config = dict(
    d_model=448,
    positions='rope',
    rope_base=10000.0,
    init='orth',
    init_std_qkv=0.0184,
    doc_mask=True,
)
Each number is 200 + 30 x the weight over its row's rms, rounded and kept within 0 to 999. Layers, rows and columns count from 0. The size before them is the row's rms in percent of the matrix's.

# gate: layer 8 MLP gate, 1216x448, rms 0.0478, rows 423-457, columns 192-255
# up: layer 8 MLP up, 1216x448, rms 0.0503, rows 423-457, columns 192-255
# down: layer 8 MLP down (transposed), 1216x448, rms 0.0453, rows 423-457, columns 192-255
gate423,104,239,140,172,255,152,197,187,234,194,155,182,223,251,196,185,197,236,202,234,176,162,184,234,144,251,209,227,175,196,237,228,155,204,213,158,167,211,192,225,200,248,207,216,157,201,229,205,239,241,189,212,201,159,188,150,219,172,201,196,202,185,236,160,269
up423,103,165,189,198,231,170,207,207,204,185,235,230,272,183,227,172,213,219,175,246,192,215,214,176,133,244,212,219,211,238,199,238,187,237,200,137,218,230,180,201,197,232,167,147,203,223,255,167,201,170,195,217,199,221,189,166,190,152,212,223,191,195,187,175,206
down423,103,209,235,168,229,209,165,208,216,224,201,203,219,181,198,182,216,241,235,199,234,178,221,211,155,198,238,251,241,191,219,202,165,217,169,173,199,179,232,222,159,212,236,162,227,209,221,136,193,165,247,157,183,180,220,186,218,191,183,224,257,190,226,145,170
gate424,100,170,187,209,160,192,188,220,246,233,237,199,201,244,246,161,210,192,151,199,267,174,207,239,273,241,154,208,200,223,214,199,168,164,179,178,173,194,214,201,196,219,195,231,229,210,153,194,202,236,208,196,213,196,223,246,155,145,162,201,168,167,236,199,220
up424,100,209,198,193,210,219,183,164,252,241,211,212,221,174,165,236,180,231,189,212,173,199,211,179,141,185,165,208,196,214,177,239,185,186,186,198,229,178,240,218,204,213,207,187,214,191,240,220,228,199,173,227,198,201,170,196,196,146,150,227,177,214,202,222,260
down424,100,237,184,218,195,159,215,191,205,170,170,212,187,165,163,176,207,215,132,174,175,193,249,240,221,218,124,209,160,186,200,216,221,160,186,161,212,206,196,166,190,135,152,168,221,201,264,215,214,234,231,220,213,188,222,201,229,165,184,234,164,253,209,212,213
gate425,095,183,258,187,207,191,192,207,197,211,176,226,188,185,203,228,200,187,172,184,179,220,126,146,237,213,190,199,222,239,195,198,177,195,218,170,226,194,173,217,180,220,210,191,186,174,222,181,257,231,169,258,196,202,225,211,212,171,152,160,194,174,168,240,183
up425,108,251,182,223,213,211,208,202,181,166,181,223,206,219,195,146,216,143,207,174,188,189,263,179,173,152,168,180,169,207,188,230,211,198,188,235,196,190,211,210,228,192,193,225,234,172,171,197,152,154,186,193,210,222,251,234,192,206,193,209,243,164,233,188,277
down425,103,212,218,186,203,187,209,222,136,194,203,243,150,198,223,249,184,159,246,234,184,235,270,211,224,135,208,205,201,235,237,231,192,323,236,179,219,238,200,175,225,259,214,241,242,155,229,188,225,226,180,214,232,184,191,167,185,221,240,213,243,180,203,183,228
gate426,106,191,220,166,181,181,176,147,203,205,175,237,129,238,210,110,190,214,198,201,183,214,226,217,188,197,202,160,218,213,205,165,185,179,207,158,121,197,163,166,203,226,176,191,183,203,167,196,176,229,190,172,250,118,222,276,159,229,250,270,209,201,231,172,218
up426,103,198,194,151,197,191,218,162,166,209,199,239,188,201,197,142,184,175,167,256,229,231,213,196,203,210,207,151,234,178,230,170,195,211,224,233,147,119,202,159,202,224,218,167,164,197,225,176,215,191,249,224,183,186,192,203,193,227,244,244,203,187,181,213,213
down426,103,170,160,176,211,188,226,238,182,237,203,196,201,209,189,215,197,202,224,176,191,179,212,188,188,242,174,218,191,156,168,211,239,223,186,252,171,236,201,228,201,180,217,212,204,190,250,170,189,173,244,190,220,212,209,166,238,148,218,203,169,205,189,226,197
gate427,100,232,256,212,207,181,129,223,274,184,221,186,246,228,234,187,171,173,238,204,199,216,150,197,194,210,223,203,210,189,200,231,208,198,231,268,179,176,211,171,205,195,268,244,148,169,175,183,190,222,200,184,223,228,203,233,159,168,178,213,242,161,181,217,221
up427,099,217,149,201,189,224,199,233,173,234,196,211,220,219,164,224,261,222,162,181,200,159,212,218,187,220,194,171,185,208,240,212,158,191,190,184,170,181,211,248,199,190,269,213,135,163,237,176,227,200,199,194,163,144,202,258,218,154,242,179,186,247,211,268,174
down427,096,183,253,218,181,192,235,189,176,158,214,191,149,161,215,169,173,203,218,193,147,220,229,185,172,230,278,247,213,187,224,158,263,177,217,248,187,227,228,215,190,181,218,245,210,225,162,223,235,192,276,248,244,150,202,161,182,170,205,168,239,221,223,181,136
gate428,091,182,206,217,202,203,212,212,205,210,156,267,182,194,218,221,203,177,239,218,281,239,174,210,222,184,162,224,191,201,252,167,236,191,173,154,202,221,171,170,195,225,210,191,248,172,230,195,200,187,207,218,202,253,167,144,196,223,179,189,182,251,209,151,211
up428,095,173,241,217,175,199,217,168,193,162,164,202,175,201,190,193,198,209,193,186,175,236,195,174,214,221,212,240,214,157,169,156,165,192,202,238,200,202,236,185,252,217,202,213,184,219,197,193,198,218,203,167,226,208,204,145,212,228,194,213,190,226,194,180,177
down428,095,212,174,232,191,188,137,212,237,227,181,282,217,185,156,149,178,187,180,184,265,216,180,255,176,205,230,166,172,290,175,201,250,202,169,172,182,214,168,226,223,192,183,190,215,200,205,189,202,163,230,221,225,154,247,198,207,197,213,182,237,196,184,249,216
gate429,100,248,217,158,166,165,207,194,210,199,215,253,198,188,178,163,165,194,170,172,194,215,209,204,208,183,168,196,197,187,217,242,191,179,246,139,205,208,189,185,195,152,236,184,191,134,216,182,161,190,171,209,224,185,158,223,122,192,218,206,202,209,166,200,178
up429,098,175,176,190,213,130,193,197,148,218,264,216,191,193,292,178,238,190,206,212,207,238,238,282,206,194,193,176,186,202,211,157,210,144,208,192,188,223,182,178,228,233,150,225,193,156,263,189,254,223,272,199,209,194,271,226,220,172,216,211,231,144,239,188,191
down429,096,212,210,189,192,191,167,204,243,225,220,196,211,177,214,223,198,221,204,184,214,176,184,174,211,159,247,265,198,209,245,144,240,238,229,221,184,182,175,153,246,123,257,177,183,186,207,210,192,220,139,229,189,140,171,194,153,211,196,170,163,204,171,238,189
gate430,100,198,217,134,207,199,195,250,174,190,184,223,192,199,199,215,136,168,159,184,148,186,169,185,203,237,192,218,237,188,211,156,229,179,192,175,212,190,140,182,238,171,186,259,193,228,216,215,194,214,227,185,231,139,241,156,207,206,187,191,206,168,230,212,211
up430,102,224,167,261,184,180,166,191,206,187,169,210,217,218,198,158,128,211,170,148,264,190,189,225,184,172,204,204,208,191,183,198,188,226,167,201,226,224,212,231,265,218,180,247,215,201,189,200,196,213,184,186,204,235,196,181,193,190,202,116,217,177,199,206,245
down430,106,213,239,158,177,235,172,173,177,193,217,199,177,237,147,201,173,176,132,199,222,242,206,190,240,196,185,257,232,211,204,162,204,191,207,225,173,142,153,173,212,252,204,218,263,217,234,262,164,214,201,219,214,165,248,198,191,117,128,161,181,235,189,188,223
gate431,100,217,233,211,219,249,214,177,212,163,155,186,220,234,211,185,203,237,228,192,219,188,199,200,185,168,175,180,218,209,155,194,217,235,214,191,230,210,186,204,256,204,226,173,187,210,205,198,173,167,178,146,191,183,192,171,211,228,176,300,256,164,210,230,247
up431,096,191,188,236,205,265,264,191,134,209,235,168,219,263,207,176,140,174,181,199,200,161,213,211,130,238,208,201,186,221,217,211,229,180,211,196,211,203,239,192,152,173,226,192,208,161,203,223,281,281,221,204,222,234,127,180,172,163,208,212,235,150,200,191,234
down431,098,221,219,212,176,162,241,192,225,218,187,200,216,202,203,247,215,170,188,236,212,191,197,218,206,188,193,210,203,226,237,198,196,184,150,199,204,201,189,168,180,189,170,165,189,223,217,143,175,168,174,166,156,141,231,257,166,169,184,258,130,169,220,146,249
gate432,097,224,191,265,207,252,194,210,193,222,168,242,214,178,184,213,139,181,193,291,195,216,177,205,192,160,181,186,200,224,189,161,174,187,205,215,192,219,200,214,144,180,174,221,224,236,182,208,190,206,216,251,183,196,256,185,186,133,180,116,171,228,237,129,169
up432,099,215,210,235,176,189,181,248,170,288,227,227,218,187,223,170,211,202,234,156,158,220,272,221,200,250,201,228,224,220,218,174,194,140,189,239,183,195,222,160,200,231,193,267,211,216,186,235,225,203,166,158,242,194,207,258,215,179,189,190,210,216,157,153,180
down432,098,200,186,211,212,230,210,157,202,183,232,186,235,267,231,236,216,197,217,267,209,211,191,195,200,130,162,216,213,201,269,203,205,233,183,165,234,245,220,212,214,207,176,183,232,255,204,120,204,198,175,253,131,167,218,139,168,184,245,216,161,183,269,142,204
gate433,092,221,254,189,183,213,231,188,204,226,192,233,180,211,204,215,195,231,214,222,238,208,208,166,151,211,134,188,196,219,214,215,209,234,266,216,201,208,168,205,200,187,205,152,198,199,169,165,222,249,214,226,215,223,163,192,178,204,191,227,204,160,184,199,208
up433,098,215,216,198,169,231,229,208,181,197,248,204,149,251,213,223,151,166,192,284,253,151,227,158,187,209,185,205,172,222,189,217,196,235,220,168,133,188,198,171,211,215,257,201,207,178,162,202,172,199,156,224,226,265,203,204,159,165,156,175,190,144,220,212,203
down433,091,199,139,215,179,177,216,237,205,230,221,211,226,230,212,196,142,135,132,170,265,174,175,122,215,174,188,213,238,194,173,148,164,175,185,256,185,197,249,161,220,192,226,238,189,210,235,198,215,193,191,148,193,197,189,207,182,182,173,246,172,166,220,179,207
gate434,104,182,156,200,241,212,176,187,205,181,171,238,202,224,214,165,187,186,191,239,219,202,209,224,198,223,178,202,206,141,196,185,183,193,151,162,252,188,195,209,198,179,180,162,244,148,203,194,202,154,221,183,231,175,249,148,194,198,209,192,200,213,226,125,232
up434,103,178,217,178,225,189,209,142,196,263,208,299,211,220,217,176,203,221,257,171,167,167,191,252,255,198,153,204,195,279,196,211,204,191,202,251,179,186,180,204,154,173,241,218,229,280,170,203,169,178,165,239,191,176,196,224,149,194,221,210,205,224,171,182,236
down434,102,196,269,191,261,180,213,232,239,176,191,179,190,176,214,177,179,214,258,187,208,193,208,210,128,154,184,253,210,185,201,236,231,222,196,202,204,194,174,186,201,212,175,230,171,204,204,202,201,168,261,191,228,178,166,159,213,146,219,168,217,155,127,235,192
gate435,098,240,212,198,228,168,176,222,223,165,195,242,206,178,187,230,213,227,203,235,161,255,161,172,190,177,231,202,220,201,175,221,175,204,162,188,222,186,222,152,217,189,223,193,209,232,274,224,189,144,192,225,219,169,199,246,194,189,207,174,196,189,209,225,203
up435,100,238,150,252,195,199,227,225,174,225,198,130,250,235,170,188,150,189,251,203,202,194,218,210,191,186,164,153,180,196,179,161,173,189,215,152,231,242,234,207,192,184,190,162,232,178,172,228,187,210,209,194,200,225,129,170,154,169,183,182,168,227,197,195,171
down435,098,237,147,218,233,178,179,224,195,213,172,243,164,201,229,237,223,204,192,136,179,266,196,191,233,251,188,193,178,211,175,187,141,204,182,221,214,151,212,207,199,181,164,210,213,187,185,197,200,175,186,269,211,131,219,205,204,227,190,159,182,203,195,204,168
gate436,087,202,232,189,248,197,141,235,221,207,209,215,201,190,182,184,172,226,226,226,237,183,187,204,240,137,180,210,226,231,154,182,230,163,181,202,187,217,196,195,271,205,202,168,223,208,203,188,213,155,224,199,194,173,223,192,209,270,191,181,197,171,202,204,241
up436,091,224,205,292,192,189,244,209,207,170,235,230,155,183,217,194,185,213,222,161,176,199,208,208,130,231,200,217,225,259,124,172,192,243,214,232,258,208,212,249,237,205,166,167,268,202,232,204,238,212,178,162,210,181,192,165,224,235,175,169,218,181,183,189,223
down436,095,204,205,207,185,202,175,216,161,177,167,205,232,216,199,196,230,162,182,210,152,205,211,208,243,204,161,153,225,191,201,241,208,227,133,221,253,218,179,199,193,243,231,179,193,140,170,234,176,192,194,178,216,169,188,190,232,170,195,194,236,203,157,175,176
gate437,095,216,165,223,205,222,196,193,201,201,158,182,214,175,241,154,170,165,261,204,172,184,222,229,218,157,195,152,210,187,166,169,168,189,162,169,219,145,233,186,182,222,223,208,169,180,235,161,174,195,165,153,155,214,224,149,161,179,188,171,215,212,180,173,274
up437,095,127,194,227,200,241,196,170,221,191,140,230,245,145,249,206,184,131,275,227,166,174,271,188,204,223,219,191,197,205,190,179,215,186,185,238,193,158,221,182,257,179,275,174,219,173,192,224,190,211,199,164,182,199,188,153,227,165,205,203,264,233,175,195,183
down437,094,192,183,209,202,116,147,207,207,257,197,156,143,257,191,266,246,209,187,218,192,204,161,250,199,222,213,219,207,168,242,261,193,156,210,212,232,185,167,214,190,176,197,288,261,194,166,208,251,172,195,191,194,232,173,239,239,251,205,168,179,221,229,225,188
gate438,108,226,226,204,194,214,205,254,175,219,174,176,170,290,162,243,216,222,140,204,230,239,170,186,220,158,167,200,208,179,175,197,205,211,218,230,236,231,160,210,204,194,223,193,168,210,143,133,198,192,200,215,170,187,169,185,205,204,211,212,145,270,160,160,158
up438,104,199,231,194,166,224,138,191,212,203,169,208,219,212,167,181,157,220,194,210,207,209,163,207,203,235,187,154,177,209,140,175,225,257,165,215,180,211,216,175,158,188,212,259,223,196,234,224,186,192,240,254,185,197,241,222,179,190,237,136,205,185,235,282,161
down438,107,180,232,220,201,164,182,178,203,190,200,224,154,220,182,243,230,229,213,213,199,221,216,143,226,173,173,186,198,213,192,213,187,205,201,243,204,194,259,164,223,182,259,201,146,217,155,162,231,178,241,257,242,177,214,171,180,159,239,197,227,236,257,190,157
gate439,104,192,218,196,150,185,177,177,166,176,162,184,183,196,182,178,248,187,213,167,180,175,171,195,176,202,235,229,207,183,217,195,178,194,166,263,237,229,143,184,206,216,237,201,239,192,188,265,168,250,166,221,195,185,144,198,127,179,189,164,120,200,213,174,189
up439,101,229,225,208,156,268,163,257,211,165,208,212,226,246,237,211,205,184,190,168,208,235,205,213,201,228,213,168,223,214,252,206,254,227,198,179,181,188,275,233,110,192,174,195,172,175,154,208,152,168,190,169,248,201,163,205,196,239,257,194,132,164,158,133,195
down439,101,224,186,148,201,174,211,216,196,188,189,173,182,155,274,170,179,220,184,161,184,181,215,193,231,190,188,259,186,228,163,241,185,194,159,204,189,207,169,155,180,210,206,178,249,184,227,225,168,148,159,217,145,217,172,238,195,155,194,214,144,194,227,210,221
gate440,102,195,239,203,227,187,216,205,205,142,175,179,183,163,169,198,195,182,162,187,196,266,179,198,244,199,209,259,207,233,213,208,217,237,184,219,164,157,197,197,201,192,183,198,233,164,161,169,245,181,214,254,154,225,157,165,187,198,217,221,213,127,225,217,240
up440,104,207,167,230,179,188,200,199,231,175,225,161,241,254,226,162,177,153,238,194,201,193,183,242,222,265,199,188,198,241,215,152,223,225,243,265,209,219,195,190,247,218,231,185,220,215,162,203,179,189,164,169,181,170,174,148,228,222,222,237,197,142,231,196,234
down440,104,191,279,211,262,172,105,168,241,159,226,163,214,218,213,156,226,204,239,171,204,195,196,129,191,204,166,208,205,197,196,226,217,198,158,177,254,196,190,205,216,216,111,124,228,210,216,256,184,129,230,210,126,166,210,173,157,225,223,150,193,185,190,191,208
gate441,100,238,176,177,220,236,170,208,125,203,155,212,171,221,198,153,202,173,223,196,228,265,257,173,184,216,177,224,224,212,194,199,226,189,204,236,239,227,248,174,185,170,199,252,176,200,122,251,241,225,228,192,188,183,167,208,161,174,236,228,209,238,192,180,215
up441,095,176,158,203,193,198,205,187,209,234,176,181,218,200,198,232,165,177,198,199,208,205,169,200,201,223,159,206,221,238,260,245,230,214,190,155,217,191,185,176,177,174,223,185,185,162,252,172,136,161,244,226,191,185,203,174,160,253,199,186,179,215,205,198,200
down441,097,198,199,222,200,168,199,203,182,233,234,168,185,218,207,193,261,180,201,176,196,193,198,170,146,174,188,233,191,163,160,197,234,187,182,182,200,261,180,170,222,199,200,168,182,161,219,194,229,235,191,210,190,260,203,199,193,217,161,145,216,186,209,218,226
gate442,102,217,173,186,199,216,234,173,162,191,197,229,127,200,202,216,208,195,224,225,174,196,225,229,171,236,236,242,196,146,200,219,165,199,165,174,222,143,189,238,221,219,246,162,209,207,179,193,204,169,174,162,183,201,266,210,243,222,216,290,209,216,218,173,148
up442,103,198,227,226,217,224,189,232,160,210,239,178,208,211,242,249,196,196,208,185,272,184,180,211,196,195,216,202,199,260,231,187,204,190,190,182,275,179,178,231,185,178,169,212,198,221,104,182,199,217,148,186,201,167,154,196,228,158,188,183,233,246,191,208,175
down442,101,224,226,172,269,182,210,146,233,222,172,200,172,173,176,205,180,161,238,236,252,137,198,221,93,229,210,182,196,170,223,234,165,190,236,213,225,229,192,202,205,170,172,181,146,221,238,173,247,247,162,262,189,217,167,164,190,151,190,196,183,240,203,154,182
gate443,100,171,222,205,177,176,199,149,189,166,240,173,232,190,203,224,151,188,252,194,128,209,185,229,179,221,249,225,166,215,240,173,169,186,207,220,196,180,210,159,215,194,240,211,172,221,119,235,208,203,236,176,188,224,197,243,224,218,242,153,190,138,201,179,205
up443,094,180,235,256,181,222,230,186,212,192,237,211,189,241,160,206,185,247,207,169,183,170,195,226,199,206,208,223,165,237,130,207,187,182,196,178,208,239,206,176,182,229,220,222,173,207,237,193,202,183,271,150,226,147,220,197,173,149,225,265,217,172,179,216,216
down443,098,222,239,225,193,164,177,224,190,209,215,179,186,186,224,235,179,251,166,183,198,193,220,216,283,196,160,209,176,253,235,196,178,169,189,201,206,175,165,222,247,198,164,205,218,152,164,188,195,217,236,148,214,167,208,211,200,198,154,215,194,161,163,187,202
gate444,098,218,209,233,174,204,195,254,154,234,150,153,232,223,174,219,222,175,169,201,213,255,161,207,171,183,205,213,169,223,197,197,200,209,181,215,239,224,195,154,244,211,218,173,235,240,195,180,192,212,249,193,255,195,218,245,210,229,216,200,158,183,201,161,239
up444,104,160,231,212,194,191,214,221,196,185,199,164,241,257,190,266,181,105,192,194,182,235,215,203,178,205,152,200,202,209,215,211,233,193,197,235,179,150,199,211,179,206,165,206,224,90,186,207,162,215,205,194,272,237,206,194,145,216,222,168,271,191,255,219,238
down444,105,184,177,167,194,162,189,245,157,179,174,247,202,223,239,221,177,174,169,199,272,250,197,200,182,214,174,187,158,185,140,181,138,178,170,218,267,240,184,207,234,218,196,196,221,156,161,190,185,198,270,188,221,170,198,210,206,181,241,186,196,226,163,204,231
gate445,102,210,203,208,253,209,261,256,184,197,220,167,145,171,201,209,228,174,140,207,190,162,182,170,179,171,200,238,178,212,207,170,166,214,251,203,222,210,196,221,207,218,236,196,238,238,258,165,245,232,197,181,176,257,222,180,204,155,192,188,249,178,213,210,149
up445,097,193,199,155,145,208,136,222,210,151,180,212,158,213,211,207,231,188,163,261,225,226,137,206,210,142,185,189,226,211,173,154,221,184,190,217,203,233,150,230,203,235,206,140,179,186,198,215,183,256,255,177,163,205,190,184,178,225,215,224,246,191,207,240,194
down445,099,208,203,154,196,278,182,168,226,188,199,188,220,255,217,168,163,208,189,183,247,153,176,169,169,182,173,165,192,244,201,210,184,171,151,215,224,169,174,189,247,220,179,195,210,240,187,224,212,197,190,202,230,259,160,169,187,209,214,184,205,186,208,168,191
gate446,100,228,209,223,217,238,220,188,186,206,196,221,254,215,174,136,186,219,225,190,159,194,153,221,192,234,227,151,188,162,257,195,184,230,139,221,228,145,132,258,145,220,155,168,217,216,206,173,186,223,208,190,202,162,230,167,194,144,182,192,203,196,205,151,217
up446,097,242,234,217,211,230,184,183,216,187,190,222,231,184,188,177,210,162,214,178,253,226,182,183,178,210,201,105,163,200,158,171,212,241,201,241,237,229,141,211,196,188,216,222,174,223,244,221,195,208,241,177,117,234,176,222,185,186,222,191,266,155,211,217,244
down446,100,190,205,214,191,220,148,130,153,187,213,200,199,159,236,195,181,208,212,238,178,249,214,175,257,197,208,215,207,162,227,188,229,188,216,219,186,207,286,178,176,205,144,145,199,169,206,194,219,140,207,190,220,203,204,269,202,224,187,199,168,222,180,228,211
gate447,097,235,187,176,164,184,228,219,203,221,218,210,199,200,218,170,213,199,137,228,210,183,232,199,204,216,190,217,220,152,206,171,181,239,215,250,196,175,127,208,219,221,190,209,189,226,230,203,171,179,186,280,179,164,218,245,180,167,168,181,231,185,234,259,189
up447,097,177,222,227,219,218,209,196,178,211,222,190,211,223,140,206,212,234,286,165,144,220,179,212,148,223,170,206,232,279,234,222,199,203,163,175,230,191,224,207,247,204,192,206,201,207,207,216,235,216,184,112,196,232,215,213,179,226,209,192,213,191,173,240,237
down447,099,178,215,223,153,202,116,217,225,241,221,181,266,227,253,208,200,170,162,229,224,205,196,160,151,157,209,187,237,182,187,212,209,230,200,218,265,207,189,205,153,194,185,183,159,228,220,244,207,175,205,236,227,183,185,151,210,201,172,218,206,265,190,194,180
gate448,097,211,209,236,151,227,94,215,199,201,216,243,150,177,200,176,203,228,168,193,210,197,220,231,204,238,200,195,205,148,209,158,163,247,244,176,195,146,180,182,202,230,200,256,146,217,158,195,171,262,221,176,195,227,199,218,160,196,205,134,188,206,247,241,198
up448,097,230,193,138,177,220,198,159,191,160,204,157,166,234,219,175,130,246,176,157,216,112,222,189,212,181,172,229,175,155,184,214,157,211,181,133,187,216,156,174,175,176,217,230,150,217,188,196,197,144,198,224,202,192,230,180,214,172,181,210,174,233,239,189,234
down448,094,195,180,182,231,211,227,214,214,169,152,226,259,227,184,228,239,192,200,191,184,245,157,161,162,169,110,152,180,258,202,183,186,210,237,194,228,204,183,211,219,256,206,170,197,157,198,167,190,236,182,261,171,199,114,170,258,170,232,193,212,174,170,260,192
gate449,102,163,188,250,191,204,200,184,177,171,221,210,197,203,149,204,214,174,218,219,245,158,199,203,187,134,230,211,164,271,254,224,195,228,192,178,233,212,182,259,225,214,199,179,170,177,207,236,169,241,211,242,201,177,187,214,188,204,205,184,179,207,272,199,160
up449,108,183,215,165,204,177,190,195,156,178,163,188,167,200,187,241,226,191,196,151,152,238,214,196,234,204,180,205,188,223,212,223,210,204,164,198,176,216,214,211,149,239,165,161,196,198,147,187,208,170,246,184,161,200,205,174,194,179,216,209,201,132,234,201,175
down449,112,213,257,190,222,151,208,193,162,244,198,227,224,165,228,195,165,212,231,173,186,221,262,182,224,212,135,149,203,198,236,239,239,214,203,210,196,229,197,147,203,152,161,205,220,177,188,186,215,201,214,264,167,165,182,197,156,174,244,205,151,195,218,161,215
gate450,105,229,196,220,213,153,245,170,155,151,228,148,203,159,209,244,142,161,194,183,152,193,211,214,189,175,181,198,205,199,229,246,203,159,156,161,204,217,221,190,214,167,224,159,204,157,213,232,175,224,252,215,223,178,202,208,168,197,234,146,214,154,199,241,176
up450,103,163,199,185,152,202,198,218,186,166,191,245,304,190,198,166,232,227,230,203,178,228,194,157,210,207,235,186,188,224,183,182,176,169,195,245,223,235,192,193,213,177,267,269,198,229,163,199,203,195,217,202,143,234,164,232,215,203,190,172,193,221,187,205,224
down450,100,229,165,206,187,224,174,182,139,152,186,253,217,146,199,190,236,229,247,218,267,206,162,217,181,202,189,241,220,181,197,229,195,158,170,192,190,234,214,235,199,180,152,222,214,190,188,188,169,192,203,237,195,162,198,168,227,253,267,200,165,221,166,177,168
gate451,103,181,189,218,168,191,242,184,165,255,158,164,227,227,131,175,279,149,202,196,239,217,235,193,228,231,191,242,170,162,195,198,198,201,214,205,163,151,192,191,237,185,204,222,195,282,228,170,193,241,231,216,198,223,199,250,192,174,160,228,171,231,208,212,199
up451,099,193,165,158,235,172,213,165,186,168,220,214,186,213,211,210,148,176,154,220,120,234,186,178,176,213,169,241,227,132,214,201,198,244,228,212,205,172,202,227,215,174,199,250,221,198,170,195,216,153,187,239,221,178,198,183,258,177,210,220,149,177,177,193,209
down451,099,171,182,235,203,234,188,194,269,144,194,195,181,237,157,208,249,191,229,200,233,280,162,230,254,221,211,164,235,200,193,203,250,197,194,172,205,228,213,231,171,147,243,239,181,201,208,190,212,218,169,190,185,193,175,190,211,215,167,188,202,214,177,225,154
gate452,099,214,240,196,194,190,174,293,233,203,191,231,178,226,170,207,223,201,154,197,209,193,247,189,220,191,179,228,148,194,276,163,210,187,234,171,218,186,218,184,251,215,170,237,238,193,170,156,225,160,236,249,228,215,213,260,276,218,136,187,198,212,220,209,186
up452,100,226,181,192,200,182,170,182,160,257,169,236,208,261,236,184,222,174,121,185,172,161,200,151,162,185,182,172,217,209,199,207,123,226,148,162,159,176,206,180,187,170,222,194,242,195,209,226,187,174,227,191,186,205,199,190,251,170,167,209,198,181,91,153,177
down452,097,178,161,194,179,245,263,242,233,187,222,204,201,173,202,281,169,235,180,185,204,164,203,239,205,240,212,258,196,184,185,198,168,164,166,212,195,170,197,207,202,195,236,197,183,203,156,240,150,229,206,147,186,175,186,240,186,205,223,201,283,182,169,174,205
gate453,098,198,214,196,172,221,172,202,191,191,191,188,239,195,181,174,260,232,208,175,201,225,205,161,170,204,188,236,261,218,201,237,243,191,172,164,184,255,212,199,206,216,222,199,163,238,194,165,202,201,254,211,221,151,176,212,213,173,128,196,216,200,217,209,200
up453,093,244,226,219,237,107,233,223,205,177,222,194,216,220,180,200,215,216,227,254,171,162,196,200,214,197,151,209,199,242,204,182,187,191,197,158,149,166,210,242,210,222,199,198,202,201,205,165,194,178,141,191,173,178,208,216,151,220,184,197,236,250,209,216,166
down453,093,206,240,189,170,213,162,216,218,187,195,228,190,182,215,181,261,221,190,113,220,254,237,178,223,211,227,205,200,224,191,225,205,177,232,197,204,239,189,225,171,188,223,229,188,227,167,249,192,209,202,245,239,182,220,157,266,190,174,213,185,206,186,164,252
gate454,095,247,227,209,164,168,206,210,162,241,174,229,177,162,205,211,159,183,196,187,214,160,200,253,180,170,182,212,202,199,236,173,186,158,222,191,217,171,143,178,215,240,213,218,272,241,215,203,214,184,139,235,203,183,244,183,237,193,177,217,195,158,179,192,223
up454,098,213,230,183,263,172,152,206,167,224,199,234,190,227,237,183,250,162,169,225,232,220,252,112,191,238,201,191,171,176,174,202,209,204,156,177,206,194,171,240,208,221,237,156,174,217,236,201,155,217,181,238,157,174,218,235,164,236,190,195,192,187,250,211,184
down454,098,222,215,161,167,191,232,182,218,152,186,120,215,233,182,196,208,189,255,213,158,146,145,185,207,160,121,182,215,244,270,172,246,205,174,175,151,212,251,221,194,209,209,206,204,227,191,173,216,146,185,247,208,211,260,194,223,180,252,159,214,164,231,209,179
gate455,104,234,199,209,194,231,231,227,173,199,150,191,231,207,178,225,248,202,180,185,240,191,212,127,180,216,153,191,156,207,146,239,181,157,201,192,237,249,194,156,223,196,191,190,171,142,217,144,238,146,232,176,210,233,191,184,212,199,205,160,216,210,164,182,226
up455,099,226,208,212,189,239,223,190,169,224,179,198,208,243,196,203,205,149,180,184,248,230,222,221,224,202,175,163,210,191,157,220,235,236,226,136,153,162,175,175,178,248,247,190,156,181,193,201,179,238,199,229,163,170,186,177,218,223,152,197,170,211,192,180,207
down455,098,193,197,204,183,195,209,151,211,221,269,186,198,242,191,186,198,156,214,200,132,132,215,208,151,197,212,264,184,211,204,193,201,241,203,191,257,210,159,171,186,240,173,211,142,158,250,162,217,127,190,189,179,172,150,153,243,192,191,158,239,153,210,207,213
gate456,101,239,202,203,182,138,164,177,195,173,224,197,182,187,168,205,220,230,153,175,201,208,188,235,255,160,208,172,231,195,239,209,229,176,167,195,205,173,207,279,174,215,174,196,171,227,157,245,190,232,232,223,237,175,254,192,237,230,169,224,184,184,231,170,221
up456,101,174,248,213,216,228,170,175,180,201,195,190,187,226,217,214,144,206,206,200,175,248,216,205,176,223,183,160,185,152,228,207,227,161,182,212,229,209,187,185,154,171,193,214,180,267,176,207,185,243,214,182,229,215,168,199,205,248,194,206,174,193,206,182,177
down456,099,232,174,170,225,203,212,173,190,168,241,215,193,234,232,199,173,168,233,198,161,208,173,224,166,195,177,233,210,183,204,203,182,208,199,164,198,154,216,214,238,181,266,174,161,153,154,135,164,145,210,157,192,223,188,219,218,166,231,215,195,190,197,209,204
gate457,099,189,175,195,216,194,196,237,174,183,183,188,239,232,204,214,247,218,155,196,206,204,161,167,196,223,213,159,164,150,250,285,168,190,211,158,171,189,243,209,155,250,184,244,169,190,180,234,263,183,205,216,189,184,241,264,204,271,183,234,203,146,200,212,181
up457,101,219,259,172,203,198,184,207,195,218,197,187,207,188,150,238,244,202,236,201,195,172,195,230,176,161,262,186,256,200,158,202,196,168,200,223,203,233,268,220,210,205,202,172,277,211,195,203,165,181,203,230,151,225,227,208,127,180,202,212,159,221,153,187,220
down457,099,205,154,205,124,190,207,238,218,160,222,209,173,165,253,199,140,155,223,210,165,170,184,169,171,179,194,202,179,189,246,184,207,202,226,195,183,137,165,136,247,164,239,162,121,210,161,154,228,178,211,186,236,216,155,108,211,192,154,239,220,148,193,173,174